From a checkpoint of a small transformer trained on Wikipedia.
Training: a variant of SOAP for these matrices, 727M tokens, 2773 steps.
Each number is 500 + 25 x the weight over its row's rms, rounded and kept within 0 to 999. Layers, rows and columns count from 0. Numbers have three digits each. The size before them is the row's rms in percent of the matrix's.

# layer 5 attention value, 320x640, rms 0.0462, rows 145-188, columns 0-159
081:490501498482468498465459460496550519481521504528469511512530470501499526519501501539477520509510506527524504489488494536530482529482476552498497509551455470496471480554487526498491461501480480481491558526482503494493496554555474498492544519527498492474482523479507459475554496478491493501499500475534495490508521549531523452544487507544472525461519515525459548517532545504512517493522522489474458510487492486509516471452496552516521493503476473462490496518474462493485471462490493
076:456497496484479494487478513472532456524516508462481513499502513517507468478463483496509526514512527515531425571476497505497502450491528485459497476466467517499538478479443482511495498508464535507503465493474552531449489538488500479492466485523507472461517509503494482429520495501524513460465467488514463463480473466487530500462528489465478476474506526495467489459504470490465529489525545492503536501489529527525542525466500484544518524483524526527503518483488495499524461524505573
081:535510484481509494537482519489473499476540498483490470473463510529529529501513531498493478495488468456493531533521524507497503468525533489505509526476477498494503507492491468486512498497463468562508494532463493533492496523544513511486526467480478516461462470495525527512487491476489482484504458505480500437487541497477529515460508544516484457538463472462443520508486418508477512515465544514480525508535546487530539565529482492468508525493497501526474487482487484509512514568523546
080:496527515446527532517482467504506533490478512515477452482486467537500515518501493523423502490467484495481485558520492507554516464510503518517547505498481508511480513492507496513514512500513438547444506502530498494520474473474504494465477504533492463482464507517492484515483554467562497500485503519509495488467510508515464474506500462467517509499487518522508477488488536516506552477491493499478522516463492519495520485450529471496504484485501519480483503504474540460502484503481531
085:520488478491462479516491525531478481511497522538480478485505533477520489499522515521539530495502494514522481502494495484491524509482499488475496493493508498500491494484496508472482521476520475501484485505466528508521518549515479487480496492528489498561538536443516481516548480494500538505512476526493514492558481497451507510503480494462507485465463512492506518497556514484510513473497474483506460477512494511498534531509518489501509530551527496501509514501484500541495530551525468
078:496534457538506501499462520546510499490474513551482486499558566482519468483501480466487496492527461500520499487501523508439489516501443536504521481513502503509505556510520538494528531480507488503524478459493543475500453495492486506491446492539512467479530560497558514459492480477487507516509561520498488519539496541478507417483522485511495514503503505536495491543460450512492496498467459520514440494501447508507490465527508496486478508516488506551516501472545491433478539505526483
082:554504473495520471505476487450484481455496488537485506496512473493522471501484512518460492488505477467495512528507488528466524481482530486500481525522487507518505532502509500510454510457447467526520455568530469492481537469506520560470491490534500488528488465514489491469440492459502502524500505497485517506477522518500509504483484487545541520446532490523522507527495493493515481485538552491553541522520512500471499509519487538460503469485516528487486510490479543505493527513495487
080:442526499500487481576494514515491454484485509471562514478470548527521457503464459524489504527513530547537464493489505487488441516534489506495558503487524523504520532490488476524545452474499477500452477514488469558482516479530510505509489502507531469496518518495539510466529524506525525481510524546451507527469504458519490488510539495479504526517502528502494528531471516477487470488506491481466504484443495506540518504530491493515493490515508502460486488505487476479474520536501523
079:495512488486517516460502487537543510494476472514511476458482544548488488529480488505530532506472505517472446547488467521539456507437479490502486485543518478484478508470467485445533493513509510509511529541507507501511517527541488532459508486482492513532534518518502471511487514477514493470480544539537512494498493485496501527458485520477509458489486484486507519519506495531527503474499469446487487504506518507487499487478525516502504475500464530486477502492450530460491492522463509
076:507521492459548464488529504510523498458564490475507538542483500526471498471480508473499473512498464493536495505499489472495480510520477498480480551553501488513524518514476482521484518560471489523475518512520483507477490524466514466486527481523536484528513484503469535503495516552496457516495497557482478521481499557494493507509480489489481504486474507458502457542503494493497478567540536517517482485485480478469488547526506474505517534524501506479494481521480500489495440504498505
083:499480515495465481423516489487489546568501516524511489495488519483495478506506461520519501538466540469469491490537523454476548473511482460464510483505484513490499463491483494475505489501514535488494499491452482505495545467503531468512485495491483486514523453494455500495498490516491471475521504474494503527502491497488472476458444510496480489511488487475490516497524503528493514541503500473516511490502506486499530522483565512472485499499493475530500515495499519508504503517547538
079:502513463491500500455497451514482510508479510475485493474466495520487516534508571491505444515546523489515516442498488539570508502503505486473490507498491425535529500510507544524481494497506502514485486528500516505528489449453506496471495509456483506505509503459504518472515464449490511485512432541541530515534490444481437546466469509514494515504463495469467503488534528504463493493522504503484482506499488513543505538435480530490474491480510504471503519504483516470500516520513512
086:490525501488471505471511474491506523508541523517499498489490507497518507460504501514511545515517526523508450480508524524516509507518486505491502500486508474476485479508489517554517494483514519504497533475529436521497520471469547465518492521479503502487541494494465469474523512510560465525480543450516505468495542469529497510517499529541519552502505501497510542491480531505506500494512510450499482451485472497541473465461506496519495469497487488470483482513473511497532504455498488
078:492517510503508485502503509504511530508484508517513507527534465520489457550487496498484492496546493523479474535481541489497474499478492502526495492524539499519488546454467535503508506508504492528501486491458463502471538516479466466460451544511473480487467520511506481512504500485530533509498502487535467460481474491473465465514510467499537510512512549479474525485514496504528512525514509455490494546486531495542511465466544524495433481500520503461531488531469490497475467491499522
079:486496526500459499530488520517502487472479514544505485529527504501484434535501501503529529523462496529465479495467524504485519536502512443483500506492551490513541479488488466472526518494519520480460506517464530506495492485511521499531483484513473486520484518529514524481496486473488483490497486547508526502532484487494487553490462484475530464522486533431498513526515510490490496447528507508489463502488499464463516581484462491509516537507491555491536490505497479577491516527502504
079:528563501505456516506513517505492478487531509482504492520497503522528514493492490518514451495515547467500495487548464519501555525503501494495468518512474495531507479527518514501503519500457447499558529489492450520454518481472497525569472496490478491464465499507510504491518521521489468476503536557431503517455535521495535462495513538484527485513508495514543499529489534475489493488455552518520484558497532493518474488487464495526523514520496491482468515509519486531524512530476459
083:516546503479488556470470493516517530494511508452516459534509525492503501496486497545472507506454520528517508528525494486519501502529466484517496486489502487458518528511492540499522492452453470475496471490463537468536512501465498521516482534454508482516526535511494521503511497478501494515493544530477497464525495489477482510489487503463519483476503515491502467517471550526533515486522504550500512479513509535504513479512494512455533488495510545539489482523486459478504551488469491
082:507476542437481465458525510510502501464467510509510537526521452532469501513497533509521510483549495475497526485509516502487488537533492467516514494474485506501467455500523510514516473488453461487518454532507487515545499512514492514511506521484465509532502468427546473534522495508520501469497516486506452540513511504510491524519494490481522492465544488490489499518489497478513448502511499521508488470479468497503532529497535509486489515507495469502435525514478502521498501502531484
084:510504508488487537498544494452513494506462496494521526483508498486516484482492494523509521550515518510477496500462530492500466482507469529509533469544479500533571509483511475520501493487473451496487478521522510492515500506512521528506481535519518534528474490523561491541515494524452509520483498498496523514465505532502484509488515491527489489493520499508508456495472478459501477504542566518476476494542478503526451517486490506444447447499533510485499521496537458499522482485494501
077:536521476482468533505511496494505504505469455541489487501512501502524479477461496543516490481513504530531502481484518549516486525495499473436501490493501462456484544506503493482470512491473496462512486459484484497516512505501481501516508531520529497506550526509535486535519552499501470510561497464504526502517500506484489499521506499482492477494503491507484504525522482524549532504507490451507496510515504497513463443500456475529495502516461518496482508496514495543538506488522512
086:466514548543478515507510511468461488528490521484522511486503523508517524509486505493500544541496482471503514473510514510493459529449467517512526489530447532505528508472496479504498528534480448484510427502553530492505502508467509466517469499505519493466540535512498529508493497488537512472456489480541471489552489499474515524478533502493464477494501529502558477515502471488495518460506444488520484456519483500504454490485518478484498519487549460455493499494547489440509446481507520
090:446517480481522515470488519468486485475477535470467514504516459514519478520482544496524510478507539491518483513464481511487457469459532495506491535533494535506502506482470513537527498496503528519461501499487487523478501457493479451486465460494432514473479502532537503492498509482496514532498489466515506510463519494520471547509525513500486512474492455535542455527508528505479467509481490519512537484474499471479486516480479498482477540518521509505527477480510504526458457528487487
081:543539476510462513513490501509506517527523500550473513466513486455511508513506474514506522525507475494483533471478493538502507515481495488499519527497468456458459465506441474497483500487491496477569507482537528483483508493522501492560488495469512465507490535501520513474532478472486513477518482480473504497478490489518527473495469476518509513474478519512482503512490482525505473528516519462517479512525459494493539506470502479490503515494506479521478513548522537505466494488501498
084:538518498477489487421499516493483529519479484522509465460502528523483478531503507529501552539511534531463506521485502502503499519465505492506503496509478523508491491525500465470468526464539467471484506551488478454513531489541569474488473496535496482520519523505481487501502525474508493511496493484503537491508495524486492484492475523490504489508496483504485485482491522526462529537454512459535526529476482474515498473474497510478549540478481519487490471516471558487528493503483539
078:478504467512538501477487478500526495425490525515529495515508504451474466528524514475478525518508512483499510479515565480523542505494528482490525551500495536460527499477482509485575517489591519473520500492484517470508482474493515496522505485482508537545491493506523484535526524565484475519511487519570511505525491502503476470521468467480489518507489535519525493460529529510486507555499450481494452480474503511492496539519494531537477456510469517489512542514526487491517491480492511
079:501503511473486464526454507511523515480497492475507534507503516504499470476529537508502487491513451531489447547510476500492524461487492484490464479512483492513479481543480487474514504481498508447505551493528479539486575496522476462527480508524516492528512466476502517481500464509512494491502486502498513470505478530477489498551488508470510515465504492485495498491529559514511477475517518500507511465509494459523477513532543515478531493457513507538461504529472513482481525513492492
081:491503503485547525539500556485441475513509484510495509498537471535473501522497509497505521468537539502483496520526536481510486451520530457497511467512496469489546532562513471508548474497461543495500497489465531527492531466486498495500504491496480456491447514509452505491487512486496490493465481523519485489488458453501501520505467489500496499478471490531507521480522473507483509513461505515514463482505525537554491535484491467465525514486535518493492530518487448522469555523488549
086:497496470551449507538491444503488506497515516481542497490473542513515522484517522501468510506490508513549487526505510480523527510503472467483522529505502550485468499458516482460544442541546509469484511504476507533499512512500500514501498485453486499464453480497451493494480482493490496485526513505503471499481531499528481527539510476486510480529515474511503517505494494485492470538557505487530529524469516503465472515533425465556466513521511485534481486487529497496505516487497502
082:473495514468522499522513522452533499507499484535505518510483490492464523505499533504518520538500533485487514498490510506503538524513503443540466490547533469527452481487496529511506471528458527511493452497472479532477494521488533481493472534492472456466531466519502470488528519512504468532511454523542469478503471462501519502488482546486497506463550533479528488447540510505538500520479528522500534543536519528501515506544447471476534506494533478518497488493465501461553511468496536
088:469495526491477480501510505486522465505505466505466473480552503466450501490486507514479479478482514464525523495499492495512510471535506462485504509492506462487516492521472452532480475498556527465500487470495501488478484504476511524501535481485482505497491512481515521504535482506481511469511484500494538501536485483509521487512501480463509482497470487523473534527542521507450484520520447525545531526496519462481496519511480522504496512496533525540484497494460530506484524541529480
085:510484507511511556501480447548521465455519524491526459523460481517433499472470506502506489491486515485545494492541494498539531494523525503491514515479497518483486469551520521523491526493462503466554529492567489531534490536490523512558527509453493494481489527479490520503482450518519502496488522523498514525487516492521477507542526472505513485473495466484450444528525468519514488506494475516520489519430521520488541524527498473526513452510485474570495482567527465469514486470512510
079:468481494496488500498539537528520494523489502473513526566459482542540509477467571533500465551460504512488490551490504501504478490527484499519477483483536505505515461519487508500450526506450503512474527525482454491529533460525510477466499483504552481502539515524502517499455533521512464474493504500460464503463448473476502417512506469516512502477497540528544520485545496497520519522467531530537500537521524516559534524469502500513582512537483529537550505523476512465493504554480501
078:514505490536541534494469556424515526535478527500522495545466478475529534573464509509550551506506511513558528520556463556478519484511497468497509494467506486511505485546518484471469521467502487516510529496505552523476513535470524507475512484476505486490504523449447478493523527494444484489522484495493479521458475503485459515473477481525478486498496501472468534507487487484513508495478563500485476452482479483513481488489491510506471484519472454519533489492496492512504566528517477
087:507492539504468466528474520447501464503498503502522484467492539490451516503506534511499556473514522526524443546459484514489466488486566493471513548457525444481543532507474449507528485556497485488485462468509483525526504539577496499473479428495487452452454492525494487470516474479461487470484480549513500505518496521490488515498505528496498456494496504512494524557515505503481486506504483515482501450544521445554473533514493524515519488460481478513512479486472471522469533483510485
080:511461469497504539512537510511458498519496501525456476434501515496449466520507491517512506479518503492553488486547506526522538511501521497514479497488490495536514502493487499485438540481488481488504539513515509536495472539518489502554500521466502514534481513500507506475482536498501458530529514487526527509450523497476521498497474500491521525483502452541530519494501456467498510476503496481467518485535523495519560492528557479511558502504535502499473518485494534441523532526503476
079:491483461472521463475494553487498507482489496506451511515448497516475518525483502515521517511471487463493473475556509527462428500519494497504493491512517497500526478508462512506500507473488500512514516525472532500490522489473498493469552512498502516495529481478506535489485564510511507510497469506479492515498506508495469527554517500496491503513483506485528577529493434487524510550522516508476501529528489502501558511511497494510467537553469502489506511524483478483471442499516471
084:499427468487500523445485530443545507519498475504489471521443496493485501471526504517469500512485490531499537447554502505508511453525519497500494477484493508519515502518523497481530523506511429495478525508483488504532466474497489485470513520463500488496527485515489475505502502515483508515491539506477481491508502535525493494522461482470494475527495485504460465503504553537498517505471497496483527514493479501515516480509523465460481507539520485549508550490475553478520465465455523
082:472544496517479517533503475457500490493522488529552526497507488458482480520498492471502443460490526496498469535515498498515542509536529483494523478510516526506525488506540518527557569512467516527511494467520503492558484519478512498518509465463500538507480465517506498485470486530468465511493521440480490504489516539508506528510469506546452516465501502476487480492497505477497512493500472564512507492512488468494469484488507530501519467488525517497501513508474523495470496501490523
081:471497502456506552471525494472483517473503495551513538491485486485482513506479464534553499528505475472450492527465478510581468510554480482538481497515472545507532492536509561485513515468545475497504499490511441479497512443510464446492517492518509507496548452524501510518489492465497484452504503498478533507504525515503505515482469493518500518484506466498472514485533505509495454490460580506510522499486526459520494493520563514466513512489531496486490509493500533460496517470515516
085:509498538505489512539517461508487470514488505495486512472500507475491461487514529511498534495486507519488544528523523491514519513500515523522507507503475475451494477498493488504467507473489501479496548461500469483517553505475465461506499522553523466445514502466503489496499479434504512444507497503493506492474508511489539478522508528512550479487499528510502447508471511482478514464462473479490452529509472493499525506473478493514510500529511477513463546547493493495469492517506518
082:492448522494491528496486537506471496492499504533502519491479486520513536528507454527500473474465462518534506524533453499456486538486478486560425509449471515503481512535510534521451514524514508492495519529549509533508517501488498508482509501478503520524475524518471486538497524498563515468467476516514517485492492514519505517527506519472509508483510526481501495433522472485489512488471510494556492484496521512553528560485523461478524476532460521531528553503478539478502505502491493
087:491507494490502537525512480552513487529480522542525521505500517446518505464512489505471494479532480434500522476493542474558498512499482472529512529460457551494460492520536474474473490492506490487500479462524532487481475524516475495528461496510472482532505540500515531496487456524531479516494529471495517484518483514506489480517532488524467568494492474508449508465465469542463495531472474494515484483496492474483469502492551486496490506493532480487448522518512500478483493446502493
088:489484494489493471506517466470507506495526476492470506468548517493508477465444502473475491446499494486523562509481528483491483476498478522464524507481527496505518518450522451516520503525508523509450519484501504543517491508523503507476494519471498500489491513491525497493495502490497501514535502469498506498530493482506469434485514469520474488558505507484488465461463542518470524518439491496474487485460491498459505492483499467463487482505494466479552481491501502493518516527524516
086:518518500535506502512463479498509489463510498475511462505481538527525532480473518490491451506517483464488507522525526527478512525466478516489530484551473499541434479490488560503459488513481530482485497501524486525502486508562529443474526524479527504506484473502493502506494500459528496463499502439476507477492529505474555494512499484524483525489541519523488502473521470532508451480496471518507503480530516466488508496496505441514466500500486500542514530493482489464552447489495443
# layer 5 attention output (transposed), 320x640, rms 0.0412, rows 145-188, columns 0-159
093:513519493479490494536536483525487496535487512483535503472486510487454506507504487462538495492458527497487494498512512506450456497510504517509544499494499499536525516491501507503502495482484513482549522449490517479496547484432501497497494516470481516490494463556516516525477523520485509488484512490497490523486505460535491501444501505479486480574524495539475470491482499552470484457538480526499563506502505522484508484490488477473485536547494509511498506486523505502527467478519491
084:497491511501501482531525529500489516509492524526445452479488529465462470533483494505520469542506456514460477466524492487502504511465511528508503490551462540511476523492504502503529483458511505495516516497474484505524512478499509521474493554514469480499501530442491509533453496494500502493477533533486547541453455505524499534532471516510445479514460536456510478463472492491480537554458493488506487520492459496498483444518486548421537467500500499477537497518471492495445543429492525
090:472470532490501502504547503471513463499502498505493521511525525486493511462548507450529504510463520487479461469503497478516503496461499509501517517503525545499505507503486527486510495472500529466502511530527493486497490493495503520450519490495468462493532533517505504499537505513500481547508526532528553542489509472509452493505491528461495509460491525548520506490523539432459505483529518504479489481472478477509548468499545511551491490449529475526521474491490469462473456459490461
091:471496518533486546473493495485551463475500481514497516508521523531494510487491469426495479492495507469485483493513502516510501529515499563529529524537461468487464483549471495500534508477502514484519498515496516503523549534499516477466477530479480463504497519479507505504512453470422526465513510512484490538516516531484489518495465501518498461459483486515534539534480481475503506529487445514479497508506526481516528470499511513477471522461534521476491483485537450545537465481510471
096:480493491541534469495508509485484522520493543475493490517487487491512539506482505517492505519528506498538541504491470494544496464542516456455480483491525481527481488534498475475479556471497494516469528455515513503477482480482491493504495530477537516496500494502473530544499466528476449490533536487519529508551540532490470506559517505473510454540503464510512529515500517558482521527458523492488503517505486468496519477481474540459477520490449538514478483515541454457488505516495536
088:509459479507467464501502503522510485502469492459506554499472475509520555512504497513527481504481490513461481499473516507516530503511514476494446533509510499478482479516462522529514487507467491486480489433491490514522497519485557445508473484511487484528463498495487492509531541456518488520510495521497461459500456474527512524520533530503485483516480526505515511469474489459563505472531545499491524496510538555483460513512531505524514490485478491483482508519519503527498492502468494
092:498502467524469522527522531539456532542496522436518500496510532499517493467509509509515500507489468546466503500479472501538515535532466517539477514484500525498517489453480502518547510502484509473507489464548542494505474547504508471484483557486460514505510499491524491497528484467506494488503492495487493495479512485501495549483521495525489485485459493483471491497489468488483532512494455457491479469516465527506507475514497502502482532542536478533535464524521506489495471491524492
090:523499469497478523428499471506557481481463496525495501528524480465472537473475495513485544470502491460466476532496499493490518475454494489513506496513448474524519508548525507504532504523479470446548525485529482543528466507515466474494521479487488504492506534546479517504543516494492465485476493471515538470513507488537493487485507494487464505455527514474493507450509507483507503507500524552480533495483474511501505478512513492486482505501428485523499538503484487505484433515522505
088:487478544496526475525516496502468450493499529514490461495503501448483491463543545509502517455521517494565494483481502550488490507462485492504488476497513476496503487507482476494504503493501495500510472502509486528524514492422492429500481475518484486495524502478567526529471476479513496513485520486507498512556509496518521482531503513488470504499496483581503520515467489499462450502521526527518493504469513492528559507539440465476514518468512474492468487498546460498518483462544487
090:505508555509491481467514505546490536532476498508445526465517520502521496506545524508485499463550544508500533485477502532474491481490512489499478519499500515517491494545550470488480479494526573468544491480476478545516452473508519520509547545519536519476498480518481508488499538551534533491542508479482523510489559451554543496523532483494560506478530489508468518506524488462471526475460518494520476523472508457499526504485484509497491484501537507508542499437531493480495514496512510
089:482497507494519585540520552478517463516511507495521482472479473480499462500494516486511529498474448515475522482515481468504519497473516475539512472456515515500451522535600470559491494474491480538474496552517523482525493536525511544490483538478512525496544527502497456489506501484517505523491494526475467493447512496486483486527514474498532482491528522493495495483460507474488510502472452518487472510479506473444492496500479554520545483538534514493483526508475502482495511498508452
090:491455471495499473514499503451466536518520525495491519466486487475500515495522532509466527495493510512504500518503506446488485475542497502515536463495515536503522504489498500535469465461520524508483456478477470440444476538547510512486545494546500482476519518509468525532450493530481516520503512497497504481497504497544545506468482506515478502523504500468494512500457512463463505523479437486490501515514482489478500497508518545454519499517478500542488473496499477538532540498483529
098:461493525515482549553507538494464479498499480480502542479503476538476478526483505499508555471514497454474483524471515532486484477495507503562491462500561486518492537550492539474464425529471465482505520501521526518515520474499502506534487482512500481493539504488521500479494499442497488461492449493497462516499484464510531452488499510493497484503534560489471512474501474536485503496484500506485510555475532504480516468544468514466515523461518511494529508543499523533475519466497489
091:497498473492519530504468502454457500493515506472526488473488505556501508510455510510525506510514501519491501482488513475473546514503514529538500467532492503500493509512530507511511504467467471492507495484529521479476510487477495493490534478488541524494463506492510501514482500461508495519501518510473532519504469488475502499474497497539437471459511509539521515511473490543496459471527483498515528495555479484495444509517487513481519484526451498491498539510508539520553498501494504
089:549486517499506468481507504506499548517514559473498524486459495512525528503496525511500514491511468479503502487524511490523515504466479469497502505453500512477515493549505487543537538461523508479514485485579505500529500489515454486494503477533557523468497507527459485503499509490493512479552503530503478467509514470478504515502503470487467520476457506524452438502533519484525527529484467456542505508514467461523509497539504492493550455522535513492509523483548507436499486536506515
091:464518523457553492502518537470470496520493519497543489491525498537470491501520479496531525497462530517527487518461503501507455473500495517499517517477543454503524494455515467513498508480498494480488484500513507488508466478502465536502509526472471500551504477520482470575458493512496495483496500471510476499471466426555497504512505501522495514536497521513497538493518489431475488522517466495476504480478492470491495501526486462525527479511492455501507502514474504455502538486514527
094:457481499528505498505486517501479526499497487514496520497494487477489506489554497517466457487501502504504484489522466523528498474545492514518527510473523525516467521489533505519496529537486488465479486522500438508515469488483531490426516508472473500474483519495459501524475478516486526484489499502505476525505529467518504478485463494473513485513502487493488505497513494526469501512475516513485469518505499500500519507512486490531442477519470478518511498511507479503517465488521508
094:519533561550480524529502490501504536534474444457478512480481502467525511473496516513470499493516510540482521493512491455510493488513476470487419496497505519483485487458488484504469499446508510526539535477508494507486475499496506499492539443520515502533556532527499508481536516515469503503510473490498512479569524513473477506499471504550517517510501489487512489509475506540480521502496478495457459515491513468514469526516480503496480507497513488494528489536488517508495544478479491
092:508520494481517512485507525476467471514498469529518512509516479493440518492496477464431494486505496528496486447525499483511523543497498431490507507487492519512512462512504510533497547521477514483539452508505533479487527551455503507482527504495479472454451515470491448472460480480526478483511507470508451517508502477532511514502493545509539485516477519502505548531499496480498521481515472519522500485529495505499514499508530475534537510499517458526490475467536512527445502509508517
091:507499483563511486491479503523502504455548536501505502504501508495494517487566485502438470538498528434453513510484494485509475488513479520537444501497489489500497488530506487506508478492510480481504477517492540484543480511522499513525515466494527473535465485501491550479524518490478544483510500461499482510514527521477496456455489481469510511491499520543536497477504501495480481485559549542502510472476518532498497534534492502518523511492489504498499524484503475495522537471508477
095:537544482473486485523537473462515497513428477502504469497493480481495468501539503506496461535468503564490532495500519460507469450480517536539484494473525548485499506452493488528487502503496506508468468515493456459523473510531481520492539515542501528524463469484522509450484515466509480516499458493525513495480515509489511492466497453547477511480536494544499481511495488461557515496462491494535464519522495498491488521545482478493514540542478482488491508501513534529476549536500496
098:506482452487468501491531461493489519516524479472489495546540532516447474489517491516541502526477560554469436505523489496509477485505529521529496533519515502517519499478504520484515496508480450487502526500516478494486499495550484481472508483538468528466517489532516475499497526500471483498474484473492493513486437476505517518476487481530476514537493509422479529500481454502498511515511483474468501466487511490509501509511487510532532507469478521507474531482478509520468509526526494
091:500521524527525503446516521540492447525470428518497489495466491510466512507495505478511467456490509497522472516493493473490520483507491503530495505510526503498551486508492503485502506496475493469481492534484504465502508493485489530488508494479504478509522487512466442524452489551523459493494531513539482465484535486475468456523503522463513482495507519460495491506503512558523505471479458526535471483498518477499502476496504489455520480509533493448503502484524499481477479501515495
092:507527500491486518518470491496461496460467491503488491549465454508497534489495526486470441501496484502501503478456535528519498506535471512491510459480485482505497498448514489493512514522513488542518508482495523483525480516495425482506534507482510494490469482491545538547488483524498510487495493477491582542486457489522484486520524499525414486482461486543505485495482523474515474482500480477467513476524525506464513525510508527459472478524446489533477511537517474540510484538512502
088:501500518522479479481536512517511510536489483477495481468480504489489506505515483536495510536510507516544517481455543509475500514520514487552518482530544444515440517548500471548452544533503459501483508516475544520491495512499461522465550490517510517505505511471478490490454454510498493501547546499461450469528494475528533502528539534519535483487526494525476477512443440504479531457548485505481525498475500534473517503545519476471500507494460486493493464495494528503496523495497529
092:461517464495467479468502459452482507512523489545498475493492469469457511502489518499509504506492510514561460497471506494540500469543486545538484531501545494494505518484547520514502486475490476489523517498511513493526509472527531509504488481462502518505474505499521511501486504495506496509523523501489532501482512479476490497506496487484492514483483523515450512506504467477491500530463525520503475570482524525491522506485478495519493473501413503442547493513496488500538535539486480
092:516509495490474489514478483457499514480508531517463530520528506520536522533491510502512479497463472471489517488462521513474538501464529512520508511483490538467517469526514491500524506452506493491517532516501474461481493487497511481515532508486489469474517498496523500478499533469494537529508488501475506522452495462470475483522506494517516497521478525518477525472477460468511477500548511503460530499516480436497514501502537483516489467498487533526521478467492547487542470502483462
096:525510512485493517492472496506541489458500487453481463459496511509482505489476495490519526475514451460514503509486445519487495486493507554500511540491508523468488524531471510494502500506504474494519520494499511485482490440521496515516516491568477507493508520500515496516534532493515498498497531495488523491545510496525553506486534539508472524487540516526528523505484514501537496442468500545433451469517500515492499521529492519502473471456511458503537520480488471505497476512488495
089:465493513516478480480483512546450498489518475464500500526496464505537490487495499510482453490497490498499523506516458560508479482484495526467488503468496527499469520505494530534521504475482478500521545535464481497484476470525479487478505498487498507502458529548464509513468480448515495469519529503451480512498466500479481482457516497553487486542495504497518502481524481517465554524514472510488520449482463456486486522471518499455499542501526496499512487496500508545478498517508475
090:559496493518527499558496504547460479497500506466528485485515486491516536509486493524483552526445479501502498483463506499507526471456506486498495470536477490505499451499495465519483540466465468504492535493501528514515500517556499508553509523510505478513501534468487516493513532508515524505469478515527516500476476486444484527514467506457474514493499528503496478485491514557515507542480501474494492469486531495521532440492543508479506495477512523497524483490498492511516461479506512
091:461469521467496503535473475498545533508459519535520475444487493484511519487504477529487501463497494452487446500492500490486512526471496493501544509490498488500523549510471459498478489458535490454479494501450507533518497509503539475474540496492520489517483501485496487511531493520496491514495514474502469491466505490492493514468512461510496543483545519492519538481513578522500501479464498495478496488532480513507514482480514453515448516476507546478477461477470483480497559567472565
089:473492511512476520514527515485510511485540507500501488475486554461507474509496479461552509483534477488504478500549483523494552485455523545462475493496519508487475477495539490532549484513507477500520479522474515560416517510535495516532506515496492462448464478497496461493464525541483498543507552501532553474514528509481504578475505487498467489491511500500485509515507523530481479562487468496486514516519480462488504482483491504511491485500510507521490478471502503494526519480516491
087:516491502511489494500524498511471492531550507508505470506530538463483473433480479491501509509507485515494478498507520492501499523510513502487469506486518522525468561494518494478548514526469538478514504519510484504522539509514489562475476520450489496505466507531506523541459514483484498494472535478483514520503500489476451497515482531462522489496469450476509513526463531482503529519571479504481476522555512501511545500529525526479502512474501591513513498539497481539509526537516547
096:473488514539506488538545467514501537516499479507507486479513459493516474504480444508515512481507480479511508459501469438489542523485459491475514503524461538518493482508494571491513519438515494477535531503502504479468518521480506510472481496509483500509524507500487531519474506485531523506505485511511495493536493450532495485506510488482466493521490518514486505495499493423539542507526524495499526521468497497486501502494511506523507519475512519536511508512520528534541484532494531
095:503488514472540513506496492503561481460492511523506537528488502493498557448467507500529538492441461468491506478479557468516464494505493499447468489514473524522500471552486485521504483506506508499489514494489486523492528484509507499490544477455493456465547474482489556508487500532507516476464507506462506520434527474426496512529514441501532550522521514514476553483483552548530526529453534532515486493508487554531534483484502483501483489508519544481504483521504490519494510528468544
095:523518492506484471496541519560514474500533529513489525478508546531516505481488535490526512522490483505489525503464472544512499525518502502472461493503505515499506501501508502514482453507537493514485505480519456512483511508495506508492504494496517495463502498507435511509506486524494494485519517553506532448513477547510538501477485466481487465507500495510511534500486525446506495488556504455498482421486479495535501535508508504524516539483480541518461490476521512501518502496492493
090:488484509468508545505517465516438495480495546469482504543523516513488527512500486525496487537504503526492516522520492528498514487473531498497498488532531520508514507495524522478459506493484503489484525477498518441494516499488542525482480530512488516519474519491542467491514483580463510498517510457525496504492471495531492546486529496499471493473512500494481519433475473505528517476507527509471528502507511507498498501484482539440521483496539532530537508503497492474497449524510490
093:511505491489512492465512497477501477505551500483498544528532478520488500515502493490444512543455536493501556495482506510501526529464478510478469515494486506467541491483509497500454483452477499446452469517515460504464542485519529503492480504510482505484493505517506469489464465448509502499491495503525489470501481473513510453494513527561527505543485534503517495498498484499516469455493546441460551530473460502476478484479524536496490488474492458501536530511492526514503519485506511
092:503530518478489509524471486531485525497493519463466469512499491487506522500525555475482530465464490512492493520570484557549483449508486529496490470552518466537457535505523487518540485510491470496489569552483487529512490506509511494517576534518458498475567511507543494490471498472507505523528447506517492462475465473493517493470482521502522495513529495478506487496483520497508461541522489457516506484521461521483548493495469510472456530533474493502473499510505459504542469535497485
095:465502496476467492467488521459492489487518523495518480452489468491489470482503456480487514513535480513506475472487482497513510469483509455533471521481477519529487485503440512508474496488494509523497495536456502480484474479505531518541561526495481488496490473524499520476481464529477446478469516505498492485497503518536464499489468474499493493515516510479475506503544493455504480536527455492500479490541558508489514527507463550480512530486493512489508524525475525477552471517450508
092:503519506466493518514480518543512542496483516483494506523483550523529503470482501520498517518521538472472452493502516527549490519526494515466471484538513479526487538449518501500514501514436544525520489506479496477494519510494508507530478499493478502482528501491519490505506506511441500487506492489447530497507517497490465527542512437485494486514507446488505510475473549497511510527454550502532476500472476508453517461542483500507467529483468509463530482482506478463541500503481494
097:514511513522492466503476504473487441500499472524507481509514478462497524534480473513499513532496506550479491512497521500473517533461535511468445496518517479505502516476449549497469551516505538579478476480458473490503512457488498506536500484519515487555512473486510454501495535461472461489523453468523484490492514491438534524474506511518522521502510530474500475453488460449480515509473497479536484527519486482469498471521543491494505489510507505437466491511511549524522521506488490
095:476482502507499511532487448499499486499489475510491509532493482507469536512514445481492497506503498494509469527524468503504553479511498533508501487534467507512455491541529521486553481520464517494492521493453525486477482482487472516508498492546468463486484529524507514514535468483484548522460473499502512497450492515513501513521505526456508530440509527493459500493538473502492474493503490496460509532487492480487498471498486519507474494551482492517486544491495466516490504508494457
094:495530523492487485495487525488514505522490513519519513533503550471503505507512487539554505521510518491526498513469479482536483506535508467485470491502521504472535543506497483456514489521538498508490530518453477552459498490455509505531506465539531528516532507508499467502545457498475451514512503502506474537494492481464518493472518507543492502505489529536475515506545491539533508497498523487501529518454496528449507498508486448512499512533494468480506466477486504519495509450465502